Weights of a small GPT-style language model, trained from scratch on English Wikipedia.
Size: 7 heads of 64, MLP 1792 GELU.
Architecture: LayerNorm before each block, biases, tied embeddings.
Training: 289M tokens, 9741 steps.
Each number is 128 + 32 x the weight over the matrix's rms, rounded and kept within 0 to 255. Layers, rows and columns count from 0. Numbers have three digits each.

# up: layer 3 MLP up, 1792x448, rms 0.0457, rows 1627-1726, columns 192-255
# down: layer 3 MLP down (transposed), 1792x448, rms 0.0415, rows 1627-1726, columns 192-255
up1627:097140136132131122135083145107179163179127133090090146130127087122148094137088135097135158131109108132131171095161090176084171124088098126144105084116093144094109095153138135137139104151080161
down1627:112098120160150105102156123079084095149130129136157136105125101165106118182134096154099149054125073125160085129180136092145189119144165103135086114133151074076139107131127139129154172118104134
up1628:109111128119118129098168115123083053147135090098168086136125109109110156135085115120163162103095188200073161098130117125101104115150100178068148144134150130129138175085138125126149126209138179
down1628:137113133165116118131111108133167138112167128170145130097097162142110116184128139108142133128141124139145162140212174148133084131095126124100120113123166125146150136153082122083070174116111144
up1629:120127103134116102101129108156077115127150119044071155138164120112145122117147108104167100141083181205174141222152080142145129156128114128170110156099091154126145118186110169149170024110169119
down1629:112143133194086079139167141161085080122060109128130096134104117101115098128120147135125129138145159178134103129138177121139142146123096104116160147189180168161122102158112180115130110099182174
up1630:110116120143098124098133113125124164138103156149127172152179161141135141159156126102158147139113085135100168133198129123106063127142056138109159077140154122148076161171082109088192133161156053
down1630:176121168140131158171117156068132146176078123138159131129166088087108106171158070095114167138108147158119103102125150130125142162104181126017075104080143112178141163025151122157067171144155150
up1631:099132119168146107133137126118124126142161130093096142083198104119100149139141158086100097137095129149139129070152138115127132109163125116146091105137178061099166098147089075128131142147044178
down1631:090115109139118125135135134152120113161142109169148179159100171114126106086117119144159084165158139111147134162105127166156106197103128148090121098137110118093152092133105152152135103155183114
up1632:137121112114102137141137062110129087215081098108175128114106141157132126119131137116082195160131160146061136118153137096080110098183138128105125110074144130127054086157168107110115100142087151
down1632:203124117143160129173132157151143147091095106127203110157106095128153099077097165149160171125060104163206143111106125144183124148046148090169118140084090182127175128162116119127137163101129178
up1633:071142113182140131121157066148128154143132110182159108127127143197181076175110078136116138157214073138088087156164140084140095136184076111133128100104121126065075155185119117117168078102083120
down1633:118140107078100178099157086115163108170087140089114083107136109178139103118136083150057139137238120135114132193041134170103126137130140103151130105062181171111071128050176105068113015146123103
up1634:151159113153124096148114156146132090160142189125062162151160087133137140138159118137097140133089141126129128098126137194116119160096121148147165188168106097164151108017132226166148159167118142
down1634:123130138099143160161172134090158109173198116102137136130146114129104145085104122142087167107123139170132137146079091091129120086119114095128122156114083116145093165114140125106104093119087110
up1635:146155088181069090066060159175142134127100145156175111111159101148163114125109118069177142111121162132130104113131167099098173113142115166197082098123130134092132163094145087134096130112105142
down1635:110091147168158162139125142054111139111178151171094163163128175121076100114146154130161137120125133182157126097138121137151110103109166112121115106128151096084114094096134144103150154127144133
up1636:174084104094082130159143153114153144110073157129139125100163139126129189120106147062140106191116158165142088121122116112082144093147132185117119076182147161151133135114146116142125138138114109
down1636:145146110143118114135140183139123121157080025097126115142160181086079165086197166155131105144151120121103037130063135076113139161156080141107113162165173145109110059164149138153136099104176078
up1637:102186101099122132171133124119124172154161175148097079119163080178195097120140188144144116117120137125186203130116120200162154161127133145145172142128075137120149166107130159148147130128175105
down1637:109150160103136178183123128110129136143149101112147126157139182130121119119121127078140155168130144096115110132163098159138116138153155145122099124149149084085132119139161134104134182111142134
up1638:135153060132159083132136100142163105199119147105113126141143151113173110207141189156103148112115166138124139128104130109068145119136117099149114137114206073141135128137179070105129182131133190
down1638:119193139116175140135150088148155143082095127108109157084135091178054148098112094068150136100132131124196083102128137136133092143144145145100079170176131125136090159117117154130126115131071096
up1639:069167163097132150162090129088107120180110146153079182094175092155114053150108132088119173160139087105112146127178165140135095166123086115166163152095086076154159101154153153153157070173077140
down1639:082098146125132167134101179156118102142078116184089162127155125211131046110164169122133115110090107076137115177095163116107121145133122111105152116064138123160068070134135108167078142064143183
up1640:118148140185112127151039152200114117100097146097107122083097132148159122143064122107163167159111139125076139112119129170116108130096121107153132142094114146143123121097107200185162144117169130
down1640:111114116100147133079178151094105084120177147090116104197164134119155144110182128114185131115116123139146181129124121139080089199156149130133098130119106181092127096161159121103107097125122091
up1641:146104103088135093178131114117101143128126146116128135103100082115136130167115145093076097155124168145137153126147109133079116157100156141130102080119122116123122124195081100131144127130164134
down1641:137139093129114143126148148131108182101137121137156093141175138104133106127135184153074090078194128141132106167139107190118118139179202142099137112070119149145104118141139144109111147079065144
up1642:118155083123124110133122067132170210197123155148126152117113110106179091092156137169109124112136215092127132181189156105107106128102155149106094168146099122135076082158106119124112092118116122
down1642:140142139123107178174115202069136126138125165148168141122162136145135070158121208187099108123111104153117045147137134095107106144122125163153108107113137164093084126119110151160104114094116139
up1643:127097142148117166202146106157109125173169161128135188165153144134128100119142189071158107141113116107160154152130132128134111145176168130132154149122111142093100182167114160105116140131088106
down1643:112082132146109117112104122163153111113084113071139149114100124111138141132126130142175141096125117134113108157190145128144178167118113161138128106156147118153142157125117125127170074102111080
up1644:110131126113135104079148115096100123180129159126094173089116047147101130162114120147121173144121167150096129147128149195108082182083176120090115161136097131172100127117159123139102153152128156
down1644:132117123100179115181119170102123191115154109144122170116149184131154157138166138117132141114169099103110148142126141120102141160118110123159107120123141135081129134129164131126139148131135064
up1645:149123133197126091135125087063077076158126098101181093106126164172128164126178163117172137148162132152099108090138129112094093168092090184128060119088096127139079165187166108158170136102213093
down1645:128100114095075125117121146069115117114108135142132124121144153117057111115155097118088093123159112057092082122157134116101141143133115178106172076109155121152117132129137114157162193098126106
up1646:162168128144135144136142120143137130110138108139138099163109113126136105136138149154121150134157140120110139147111057133117173101113168100142078155190110089113089124116105099192182129103166093
down1646:154141172057122093120092142130142101147073171146150103129103111125097112102140182167094152085124140108138114075139179111097107094137107109127125143132089137107136080130111085130124094079105185
up1647:111134121103047117121142155125161131178123136139147125123124129118150098132101146128143171122161140172076123153123129156084111139112122131099084107113169117157058134116122123131141135121147122
down1647:089086149155151094115109136115107152114133102186109154166158120092169091150165102132120137134119122123164116134165141147149131159112091166150158118162131165094129131144123130071117149124132173
up1648:129107155124116083160115127204137143118114134103160104142073142139139107115125088154159125122149076135105097116130068151139123151111169177138102124102067095099089169162084121133137132157175126
down1648:099095188160159163107149112088138080135176141138171115086123090143121150170094121124132154179113145142135149152181085146130114171126157098136195139156109105108171123049113110146168143120085139
up1649:165157131198109175152145147127121079076147142162101143112100134107146179083148088042117057125156160121108128106137132132072099090168127115107118135153161117139149062066193086129197145093128130
down1649:116101147102159127076108117138109152143107143149145104176172126131072106162163093115145174141101128156139139072095125138149149167066128172066142198139130129169218175186118176114114116124129110
up1650:072135093123138102103102118152109109130094130170154118165124164136132087110154159171109125172149145104094118188108080098077115107143133130142084104127116109080026152113107081092178148152152133
down1650:159083136114137163102108104149118099120122115105106120108102119114188135175121111141084119141115103144138123200121139114107154121126146151114089126095106102168121182111116063119142175152118107
up1651:085155101111131111129175107094170081111127106190156105125144101105155102172078128114124196111131142146116131104113075129138125187155139157097125155182097123134095130100132108174114175179108110
down1651:148142204130158147173073120093135146123114150124148110165087102169086151074186139156091094152104101111108084151087122191084160162111179146165019118122178101121142138122095120097094095116144166
up1652:193117131107043129141117139138145149102090147117168184084115092090110072092102139138118134156149124194166146083124121146086132131128115121139114094134148062102135161130123109118133208165123123
down1652:153097185062123166174135083080167148084140144124204109052134122129135163102061165100096123135158120111092166145167154091161168122187111122082143129121181096109124143103106109177194104119140093
up1653:061118089098108121119144105102107097167119150187122113113144086097132100144154062122135147165164129117100127109125088157098143170126147173105078184112142063059129136145121170133122101147151112
down1653:127131111079139103128185139137176105118130060169143163111095153115103149133131145112089116125118145150131142151110110108120097100112195121087125167075134107168109117164102124155169123166129145
up1654:098135150083041077136166187145151154135156117109138175115185153150119135100155154131160120149125123108158119133124097128153130096136086163182121090123144080091064156167146132122164174215134093
down1654:077140072155109133102161095104153128113150107128159121119051113095144148058119134095164173196103115136182193149126176111138191143082103096159093110161064122179134189143165066150074164144099106
up1655:128123057127133134146156112141114148096106159129071106165175128129158088115122145119203095110139131125142149113109117117136100110200121183125176084179086153128089101165135100092145075172100092
down1655:121203089135132091142154108073183156154163161147105095093076113134138123127098173129152139141172145093168119088106131126132156159149090118158114155149127141183140118159122061091120131104117131
up1656:128127115090137128083164161176152087117089107113139089153138148101108120107153095107160160134104095088034130113148087146118123137222135131101132089144143180140120091092144125170199165128094137
down1656:128109155141100162111175187096106066114081108090129196186151202133124160152118089128131142094103131098105156188147110076112153099147105098172134185133208143133123123112152130151172141132069101
up1657:156137108106086104155116127143179085169099132172153112095107134116193089111122099121159165178134157091159133172101126122148112184188136089157151126115079120106136122104142162105168153133116176
down1657:146168114114148117138116141122112143139119110136080117144132126108127102112096168150132172106102145122153094143108111137143109100145161177143109121120150183155126105127148138150072171130115142
up1658:133134143156147092154119143138084132129108169110152113152128093111138123086067138108145160156154091098034085127148121141108092162103117129129111118140157092158168127071145181142123129138146149
down1658:117121116071119138154163118119159137139146134133091094164142124148124117087100174144136192083080106146143119124177161143116155059135124095131169092118141098130157138148140027160076123154120136
up1659:137139122094098146140079132101109115170102160130141129152167114097115087138064154102135118134133128199125098098124105161103119101133112128114133101172105134058069082144151073124076141159125110
down1659:107122127186128120109128136164102116078100134105129146132107096107120189162110094118166153129114144065131150161106147080102161141147131065153144126144165128149161163094130133134139126151169122
up1660:146227181131143120098082061187149107143136107104132124106141083100131073162114134132084134135152115115161134103152121123131143165068164113133078155086151156149124083110168166165182186172124135
down1660:147079104168099145075135158115134088124117091138111111127102112160118131091158105147148136099142096152102070155135120130171101064185127116106171098106093165105147112123103114121112135083126100
up1661:151148130078097130126119092149105117157186107065184087130117165120173077112148181098147170167153132130129117159155151117073098149153168073164101133144129098081104159149151123097133142135157116
down1661:081104070099123115152146135136135124181118148139089111155097139139069105095163150095110113154120164135082129107120110143175150097141080138096146121090134167177134105145108097158170140122147066
up1662:132115095128117128144166165170137125137065151140099134104165136124115153145128116071124108189155177132110166142133024154077116115123131090107162161125152126160132148199131134107183073146092095
down1662:102178093058117148082132000157099120132114069156078155066129146119137151096114125054217179131135068095125110112101112067085157088174185132135151125097136153136161096088142160130213082182137113
up1663:078176041114142156092149082150112097129133149118135184104223145150169105135090171131092087140155098158158167069148101118095081145153150118143152124171127156139142080092183136116132089148138016
down1663:120150120120221163140109134129140171107099100185142105090124109121141158097108138207095170133147176074144109153110149144159133046131178100203132075139133163196107102100075100167095110135084135
up1664:133124114120156111134134111113094092145140124107119147096126122132109144128143114048153105144159072135105086113194121128088121145218143129165095129181127095112145139170127179069128176157101060
down1664:138164152129141149159120182124126127117163086160133099149122174105099145146149087145124085153129108110082090089055190192187156122138188144156172126094098130152162112094139183105078084136170119
up1665:105161148139109105095065160120101083174104159153092100149135078206116067139058059140144166159201112144108105169101142199133076188122161128100099144102104135083107153105129185148098094185114150
down1665:094111145116163114114150140175133101088132112119156064155108082159110155115159114173184157075139104156119145141094167161128204160097112073139112096117130121159132115125129132129133122083175150
up1666:143096139123098077171165153094144079114106175098109146117104113107180108159082140089207108160116166116083114119154116118068086102145125144135115149142097074107124152143131123104170190122109125
down1666:119166180120112015116177183121102132126103088142130066195155126113082085093174154168154159107163142218123064082137143082141152152128112200082135140143098138117108092095179147145178055166061119
up1667:150170158132117161138182077154149145218147133134092132143116099069161144097160136140157149111112117124138147155176148131116136122155154128169128134085083141152078205143140115144154086139090119
down1667:154111128126130124137050152099135128132138187047114139133133105176129118124144084107081091174102095147119162106141123179110126109173114126102151116092156086096161087113094123115119111127132104
up1668:154126121149144042125161095131097167136105129106203100116154117142161078165148156117139191146167115186096074134137167158125153156112139133116120117104138130165136146122078149095124080171135083
down1668:135102120123126167128118136112118089111117132162109072134118116119169127135139107133101131078074140149151145148132160085126155072122101156177167087125109134160123169120145103151093143115125142
up1669:106150124091109119100134104129085136139181112162114137160157031126155127114153152125120127128123188149132135150104127194128116122133162112137124129161140139104133108130108155123158077155186157
down1669:097126067121102119147119152133106128154111121096131164138155186112129132163140127151129170122069152077140146109120099146110113092150112074184119098175145117142132111120147155129115119097128130
up1670:138144115107069133173128189108178138114116107137155121086172100099159102102104143082172108131159137162136144060111167159123081113147111128110192085091094115146175139125110098106155120171100091
down1670:134139137076082218124123134106116144112175125167075140144062127150131106134125157136092111094136148165153092118143145058177142149108187099182140167134112115167133141143159120107108106097130135
up1671:122183104182126119164142087140117142127079145157127175134147173154113092166118180133130105122146128098134148162142140106147179097126147181187122121093146133134046120121133157169111144135120098
down1671:128156090119133120102125151159116210136135075140123150119094126082095170191068117197089092122164136100080124038178101142171212123157137061156104116153125169193127100169121173116156157083119173
up1672:111198149101145100101149121139080174194106146218150121098123094143171142108053142103067112116135143130114094115144144114137157091168089146124134079077172125129154128144164116129092180188107115
down1672:108160125169126152100226078150165190112077133069147154088157121139117114127134097096122139089150159143076144130130150177118093142089153105130135145150150184198163139077074132146160130074103187
up1673:096105127159133122150136087144179129116123145134130136136100130144146139084164073130107141121132142152107139131136121118120097192131103186137191087113160085161093112134170192159109162155193124
down1673:139137161121115142123108109163131157127160080152168160133153099155060124083137112142104122133159154124141084129203160111159130159133126106158151127071122091101125098123129121106141169059100162
up1674:073139138179105115176114115187116159150074138122144097141130159138116161181157070143150163129112094082080141096157040122156125129117093135127156094121108143164115144098147136182161089129111175
down1674:146186111102115171117170131158058139136135111091146121134161149146118154144160127126096129167105162156153135117134141123056095171121124100132123105161130140130185132136169150095110103076104077
up1675:103142113141118059137091114201189111142132134116136158125137139133122138111141108112164145133080134142132153124121134122118111132148130164169170070101114126127126113107133128119157149169180083
down1675:168132151116133146162171143112134139098082147150156118125144126151170139080146150127168134128078115175150111156139081116150140134123151111118138115146164151130145118183124087164169168152127126
up1676:068141136090085098134140124141101161095102115179115136108159073101228101069118079067174159150119157126104178126157122135069127136140140108135104119139194132164106144110144112135126093131122105
down1676:138139124136141161130074144133144114106089091150103162177101113096130111092138149177164122131169132126107125144148110097153100129117107158112120134124169150148135135166165127103114125168109122
up1677:073117105121125102166143066102078083160124121105132109114126095150133160108074153106121150153122106118113168147136141120048113090162099159111128139103076140122149134104128136087142154177089122
down1677:119160109159136077097134172147140199070071085175122122121132147147135118155121173139135110123131144079141106112163120134137081125172153158134115135135140115127118108074128124105120142073136097
up1678:146135158170116118209115138143090150189185144136176131152095103153151073106137130131086104195125114155154124195127067168118084133181130166156088175192172116109130090126092130146089167217147105
down1678:135137130152092135149153137112151141183135149097147105123187145156091092118127146123095140138096132125124135141164088081099173143170103107052194096140139207161155114123133146114157093146150099
up1679:118108121092100159156141074113126090122106157149153150128104110119151085115134100112131096154209125102156179174163143131118110083125122182106148126204146115147123116123142163155160102136120043
down1679:126171157165217132095120134135108126089138129135111147071189080142185137143111064184135117135106128157111179172200103090102179184112106086164183171087158153145146145140133116186211095071150066
up1680:130169094072133132077134112147172112114126100132126145115112143175126159120082079110202144149114070085099134090111107120112114055180151151113167100129101079108136135092135112166100158117098134
down1680:142110119130119146126134170130171144100100139120150109169122135132112148133177171094107182152116184122055058129090103111101150130134179130140109122147121145129175116139178150184126133090087103
up1681:091086127137074146118063131071169065129114183142116090155201115127080148126064103047132127183105154076171113183118051125143143108189142136110120149196105112114142115095105135140117128171145121
down1681:104129130114162162070088201122141139085133111089102089152140115121172117151111090160171178145162146107119152133114153155097163165126134167070133118135162121090127098109124144136147172103162125
up1682:102142190116147096110136064101166151162079136113136122141170097137112067152136102160135130104117123121159145148145108142130152159119141173118111093188174124188156133109072139144092112170147131
down1682:125083109109116183110138121147163094154176121095133094131071141143163126102126122066165099154148140126153083150160102141136159064188093125088129102103159131062139078086178078091168142099118099
up1683:108133093113095150210180127174111093115130129100146123064116145138140151147105133124175111136129163110117152152154106168136084045101075163127179089124061115130090150119143088102158179144146113
down1683:123171078136146112148096085137139171103157107095082101140143145194158185117131125125088151086101110087162093097156118098116132078125157103169104159108106137107165138127184112149141153111135130
up1684:128111146074120095070146081097115179146149139144166154106139137061203109121059158077126098183147121164153105181104129099097131109141133167161114124135112099131139134130123146092098165122109073
down1684:110120108125119119193113139106093097129113078136151144126137143164099112141150115123105122119098112105154109123096121126129134090142136087120111129122114143122152120104148130144150157152143114
up1685:097110097143130139152132076113141137100116143119171078090123094210150185123138117097076115141156173149114193120110069132037114093130157165099081089144109058146112116124112107145152185138116089
down1685:142093154089105117076118181108124187097145095154078097139141088157150143122170116110112083122157132157169167105098095169117136125141128131084114163121114137134096110116147120096117182044085155
up1686:154180150108149133129140154135134122144130179128082129190170131128121061144128133129139148178151131151065107143157101133107098119143140130117122154119131140046098147112052116121157145143204089
down1686:076123201149152117065059080149154131082128132144131140097127164138131143223093128080131089080108141094088155097138108080164082144087119139138129092130099090069185133167110098136081103216097136
up1687:067143183178116106109089116103136141153145164099126198105135138110103168131154103038174082146107113087136130145113106151156169147103108154133166130148088103081120153086119187136126054155144083
down1687:108162179084158110175087172086100105078138138088110102160170163138150089050103127061132129149091163127136136067109122103063087178207109131141099174087203084120160082124098155141137110119132131
up1688:095100136182147113139101128057135128125138171139110151123104093180112129185138139102090144140139169142104136079155088089097134101109147136128127124156130097154152107122128147117075150106128127
down1688:132176168147112038122161116158108154117114152127150096160152145116140156130120171125141185109109102094107184065130153091175166158095108096105119136103100165177178137090142134075092100139103106
up1689:137092086174123153169082130125157105113040172092100097121179171109101164104114124122141084181173122131069124176177076090114113150199119123129131118119155175104156127136115172106097138111068105
down1689:106163184109138137147116124188118156160156131090154150134117109170148088089122135062171163146128115152082160090102158141085081170114119100098135113112154124182058139128096144135111074204074150
up1690:142102148120114134139176162098148078140114102069140154145110133153115165174102131123129136140082105139184209122187155158075152123142079113100148149084163110100096201084132062131157149156109176
down1690:131101177101120111088150157136115133163151101096128132101093141138106080106089086151108128173114139093133058155121163090114141113102111132084129146111118155166095083179185101156161127164128135
up1691:145109115119129099163119091181101132112118159086119098107145146091172154137124111108170126113084138107087152117152083126144125163151079196161116166159080141080148154150140132138120096110149094
down1691:148109169105125119133123102112158149078162125128147104162106162162144100092101131153145094134075107120109107113086114121177163091150127142121109131134122179099120124155119142048116151107140111
up1692:141152121085092098139080126220098098144074197136132132150114139086204114118164093094105158143103150107132186137117096157103168163133148158148121165175181128173096158133145153130150094118143159
down1692:083162135162172100060101150162158137169196124175153067101143099144096117190175160118118117124139134147101179117107113136136136113100099113148128098135123170138167094100087121067194117091162158
up1693:113130123136115114122141135106154122125141122159139118167128086080150116115085142095148102146142133132136151114108130202139141152123119102109097146115133176118139174090101085121108101141133099
down1693:148144184107101129155107063133111147144117132165154130074120126169134100112122086138120128163176124108147146132097114069121099092135154128120169104141133101120115143132145104157178181142127150
up1694:097199142122125131125152139135123097130122127169131109126148152167164060151154140121121100139107100109123173102171154142137106144174124094127130126058107117128119093134232143129157052151136091
down1694:119184064125112161136133124141131135116176157154117175126106122158147085163128143112049174108098083082108141144137163167188155117106143148120106153094141174116117131146157104141137150104145053
up1695:106176091190107127075123127160169133120141137167134118092117153139158109141165151145069126112150173151115120119157125156136115107180125110174099121141185091143128134135174103137102057115173107
down1695:189126147094151136121103096058166151130139086098148152130162139160100114081095144111133097127152167146122092140153120098154140150162166122119090112116109127115134098085145099101121108145147167
up1696:102177173095153088058093124103082100158095130133078133136171132127136060162110147155122115142125161126123149119152132118137118146171128113092124146109142082134138152149144092135128064173110107
down1696:174127148152136164168083166144164122123126052163151087145086112119139121092053190177149122104124171135134132120136148118137161137135134140084108042122149114088150140089127097115132117129168171
up1697:122110065089088154136138132124104066176132081121169137071139127120139157151090149130110115131126196174116143136159142082059128116110152151116148148139124093146122130150143160139072099083130125
down1697:138160123122110101131128148123093143148118112167123125155108133172158100092136100110159134089137108130131126136140123139136099105105150135129140081156135125120111087120204113090123107154104114
up1698:169177088145159130154082133138122114129061105140183077131152073132149094113145145129099116132155117127137115101089134131123141157154125144190111153163096132107110138110143101143125133108094117
down1698:136130128150138133097141114110115079126122084129104125134133130108132111146148138171139155128108117098169110145137159107163149118098120153131124099131131096118117113161123145096120163125122124
up1699:111124124127102072151141196091145164076155147150139146122177128096162097102193094118159129138111162144103140179098076182116081119082130179163109157109135094127058169168103090149102134160220091
down1699:123086150153110124133119188026083127147131130099109107172104134137129175176081133120154171172138143124149102128203151198155100098138086150145115124120169090127153099106163124113061188088122112
up1700:098134123129129102105128086121064111163130139106163106107120103097131142136104076088142132146146112152136139164121149091118134145104094145091126117121119131111142102132111127144110148188142104
down1700:122161108144149129145095121109125121123129097141140125151133135186095098095179162156131130137137105101152059096123175091176125135160132132127176136086179150146107114129105147135158148097100121
up1701:097173041202113137173141121169096154115110106141107119093182139203124111126118137118111126160130177172076157175152150120088123100128106090113171124100129097160078135131118100093203135142150081
down1701:141122164139136144099136135172075137102124156102169118145133131115093114166148159128150147122144092076131153111083142104196112173118134120097144168131075161090140135088179104095135134177155126
up1702:066199164125132097170109119143079122140119151144110127094174121152125081087072148149054123132150174170054116189158098163073100100145119136085103156210178070083139142111174148187124101129158125
down1702:119099106108178150118179116158115102118119082152213143129094126065130097111146160148144108121048119167129150188090180094150138104124132132167061136127142156155129161194048087116129164171179170
up1703:094119143157150087103112102093127160092118158112124156166122101149192119143096088116143083109204100160121107225089137180158158154122100204123080140073084172100161133139075195148142062135216124
down1703:101079100136089113140129103108154237147140146110132099138173133130147148148121144118125159122127074122133151121103172108165090095182128184093137179139130134117139134087179177121161075092134104
up1704:143122139148097152136086129130111146132088163146144088143174098128214110170115129047147076129091141132151143082140164102138121131146036074137122080118132124124110162101104109100130103149124146
down1704:124099112147178108200135143098118158209109186077115103129132173089130125122132123175122097137117138047103077084084127153102118162138118124067146156139112141095188095095192129142098146141120147
up1705:124128161133108151088116094176161121135135152107073170094088168138141148170148133122157154142133122125125152115150148104140115154122111116149187139130127108117139137119112148173087156110155118
down1705:150155092138118117170110157120122164157138083084170060152110085095121103163130196147114130104122139152147079183113102178119123124135141115115097114157100136103123155189145109068139127108124171
up1706:113141160061077142145100106129149113105133188167132127090103132192161120127106117131101118155115169137123107197153047110073132092130067143136142115170160068142089125089145129150121146147150143
down1706:174155101066110169072083174173151129179112103109167133108056148197154132125126197127088178118127141181096073141150115189075137169054176101114123109105108112134138103137129062134098137118113148
up1707:079117067162179143148100124132134114095100118154131142114128136141103153115169156118153128147163159129141136140142139123082096146122118151160170071110122187177169142107137133112158129138102135
down1707:132138182134117175108147100130172138084117089122116105101121171117132113163165083140094127177107115090124103174069146126127160079129104163098081087118150130147089155161088120167135123185101118
up1708:148152108173096128069141134184191125161079156065127123098136140157099137100027134101132115134145119092118169092111117141133114118105118097151128113104140144034104117125178215182161123131120117
down1708:120121189142138126084116108055093121188129126166104069196126134101121119090177178161139097186112159132125121203104154130121125155137109147093115111099145123091090125111114101153107129162096150
up1709:119185147121167114158171092113116074121086131113165147120141098063115146144157149114143140136166162145152186145175135124075076143145168113169069144090164106142143096106120133101175138153096182
down1709:164162120142125131123147213149100138091100159107125171157151101124095148053183172135168103203150123153103109109156134126143128185093168213118115108176163088138167058143138149112170116126117114
up1710:141120129168122110076081158116121093167112114149151150157184084114129074099130100064123057198152123130103093177141114157139128177130123160162118191140112118113107098160167176109115172144098075
down1710:134156176129104131155141114140158135172114170142159173127138139128146115155133137110087134112148105137136110126104107135124159152082146094147123170151122133106114075121087131117132126182133107
up1711:131144141140128100104074126115144163176085143113153171155168103102130177137169105133150204105128116124068153087117126128114163085151087129110161107129158080139113117138123071124107125106081077
down1711:130118074149114103138164152102183098130122148167070135166179103138100126119133116140116127121050149092105109163123127151150118127168124123141133155149112111137129126136104140100156130121123134
up1712:124112132149077056148112131180075080120127134121214116125140119155103105191106072140111145141093115157040118141131097158111139230115046129120148158123081128125155165099128114108144113208086160
down1712:151085110151191132156072046082130081173118167070066121161103162134143102129155146116096079073155103120076142127143120098080144105160140119143173141103118112137142159122056153101121140120107120
up1713:135089121168139120125106085095112095099140192081058116181115122083138081148112083131166143131118182137118210103162182136127128132147087104175180118190109180066088162131160120136218088113136149
down1713:131143105119194102120131140126145211120161084191088211103101124126169113130116186148146101128186089096151076100128112148169145107162170082087163127127067105100142130122130166162146169141113136
up1714:160104119184133169136126129166121148121126201038109152127142146106125111109146098136132128119121145141117149162180155102129086156128124147137140143120138166153146150176133207198084164101158108
down1714:130169131094140154154126118131145079145131105145101105116126137129152137158118097124066160131110163106135133066160099158164144147131090116119157181070106117165077127109135118158131117108205177
up1715:147156146102090124165173125145122157167195126166129127145127151134125083110178137134093111120145137141162152122165156124144149120117131110179178143149152139174072172097179162118137106163153091
down1715:093114120129133119146114166097102136121113120150131116152081137091119137139140131193127151107131160155156122123149119128156128101108098099122146097141122165090105080097127115096152119142108111
up1716:141091119159142084161150154120127115125143161120138104135129095128150115122136142097072179122101092076070102129118085112120126204083094124126159121178154118164125101110168154164120150125124110
down1716:119158150115133117112145120176101119099104118088143137110149166154156143128130143156128150135077089103116167116092139080125152105128164132122166132102160142122156108126171135090155104148142100
up1717:152125079138079103120151120113154136164083120139103138146126058076158145125094094124117189127086187172103141117116129135062127078105108149074146097159107070155076116156141123130061165117123118
down1717:143086144138106128132112101129136106121087090147110109176105126113125124125156144160120158128139145115115157116121140099107149133132158124154196169145115141115107117123180099166106109124135193
up1718:108113164127123068102130170134117134117117124150097140142150130085174106146130103120137060104182147137132134175156167113147098191127137169116076168140144119072068173181076139104118156129129113
down1718:109113129151124140159109158141155131103143180154081124059133162093148129146103154190096137064043064107101141161152109152179116093143102185167158151122082143177182106134178122104128167162108174
up1719:059141153070077149136134118125081079154080160105152075147159175122167132136127141057094155132161129099104171112124084124155112138188163142117136183075137163135095132181114143106155136163105101
down1719:172089160155204135122129140067142063095082161130093142172208135111115069180071174072101113125094206100173142091176111132121120157175109152112131138116159099121135084213092126095161147061123124
up1720:142127112148137157089149164155172148171153114152134157095135160184093064124163175141168137106133106197119159134135158127135089110137139117122157077123107164127120141134192108108132112137104111
down1720:149104175134134153085108143141153154065103136103129105160108146176140171147112121134150142143119105132121105113127096093154108100129107092146109114137139111163095179112117083127110117151162099
up1721:085127098216081158131103141197204147088115173154096192117166132132156176172086085119126126173122168173147159132124151137164044144128034144178179136056113155093047119078132164195141087088130125
down1721:164146131130137122069134115067076108135205163127094093070052119114135195174127104131098122110151143141127043110093114120099126190108151119099158088170102085169156102083165130113104061150126133
up1722:108170143157107116138137119151144115086126127100157168091132147166162127177094102111122081149118159072113227105159113115136128175142134190171184153119104097158116174111090201122153089122151139
down1722:119107081111108131117147114142141141220103105127127144142133145117126069115150158150145154114102143140093064151125130176102179120138117051124098103139101160072116118112189148136026118132157148
up1723:099146110197147145118144151134155160180162157175117144126116149079170172126171170084118054190112122177119163129100104172141084078158028158122150080162192045152070130145170100126108097096132145
down1723:078131154099138105131155152124155109136140063114124146114123131099130113115115155046094140122130153153133150109089153092147090181113150119112078151131143156148132145129115073129108135113124116
up1724:047163123141149102101093084192128083114121170095120134168127168135145098167151087130189138129109101117146212147142095139147088144112132177188093132090117108100121149172143157109116112139139154
down1724:171144158173089117128091132132076141097152165130122087104110136128220165179114175098091103186106089148158105171135190102150147116105152055105137124136106153119144146045137116170077126137111128
up1725:099131144150110106135094065171145112118132132139107113136110114150131159174070108100074082123114114116092176154127108135138146191107151157138164179108134107084125116095107163168102194119148162
down1725:148132100135105108150091149109169139131093097117210129106130136077062104123128153104121159119127146127132094090144130123094080142148141126109088101155146157186125149172112100127117091142100057
up1726:041148148160152085139116069184077119097112130164164115130126133172152128089110110133097193094188139135124142098185136112140110156180124119150152120153155114147102127111136166145180067110131096
down1726:154139129177133131140107118081179111164153136133141115075133121171147121134112213128154178074157177173143162151171117108166172140105136074150147092138157141151097197153096096112151168130086102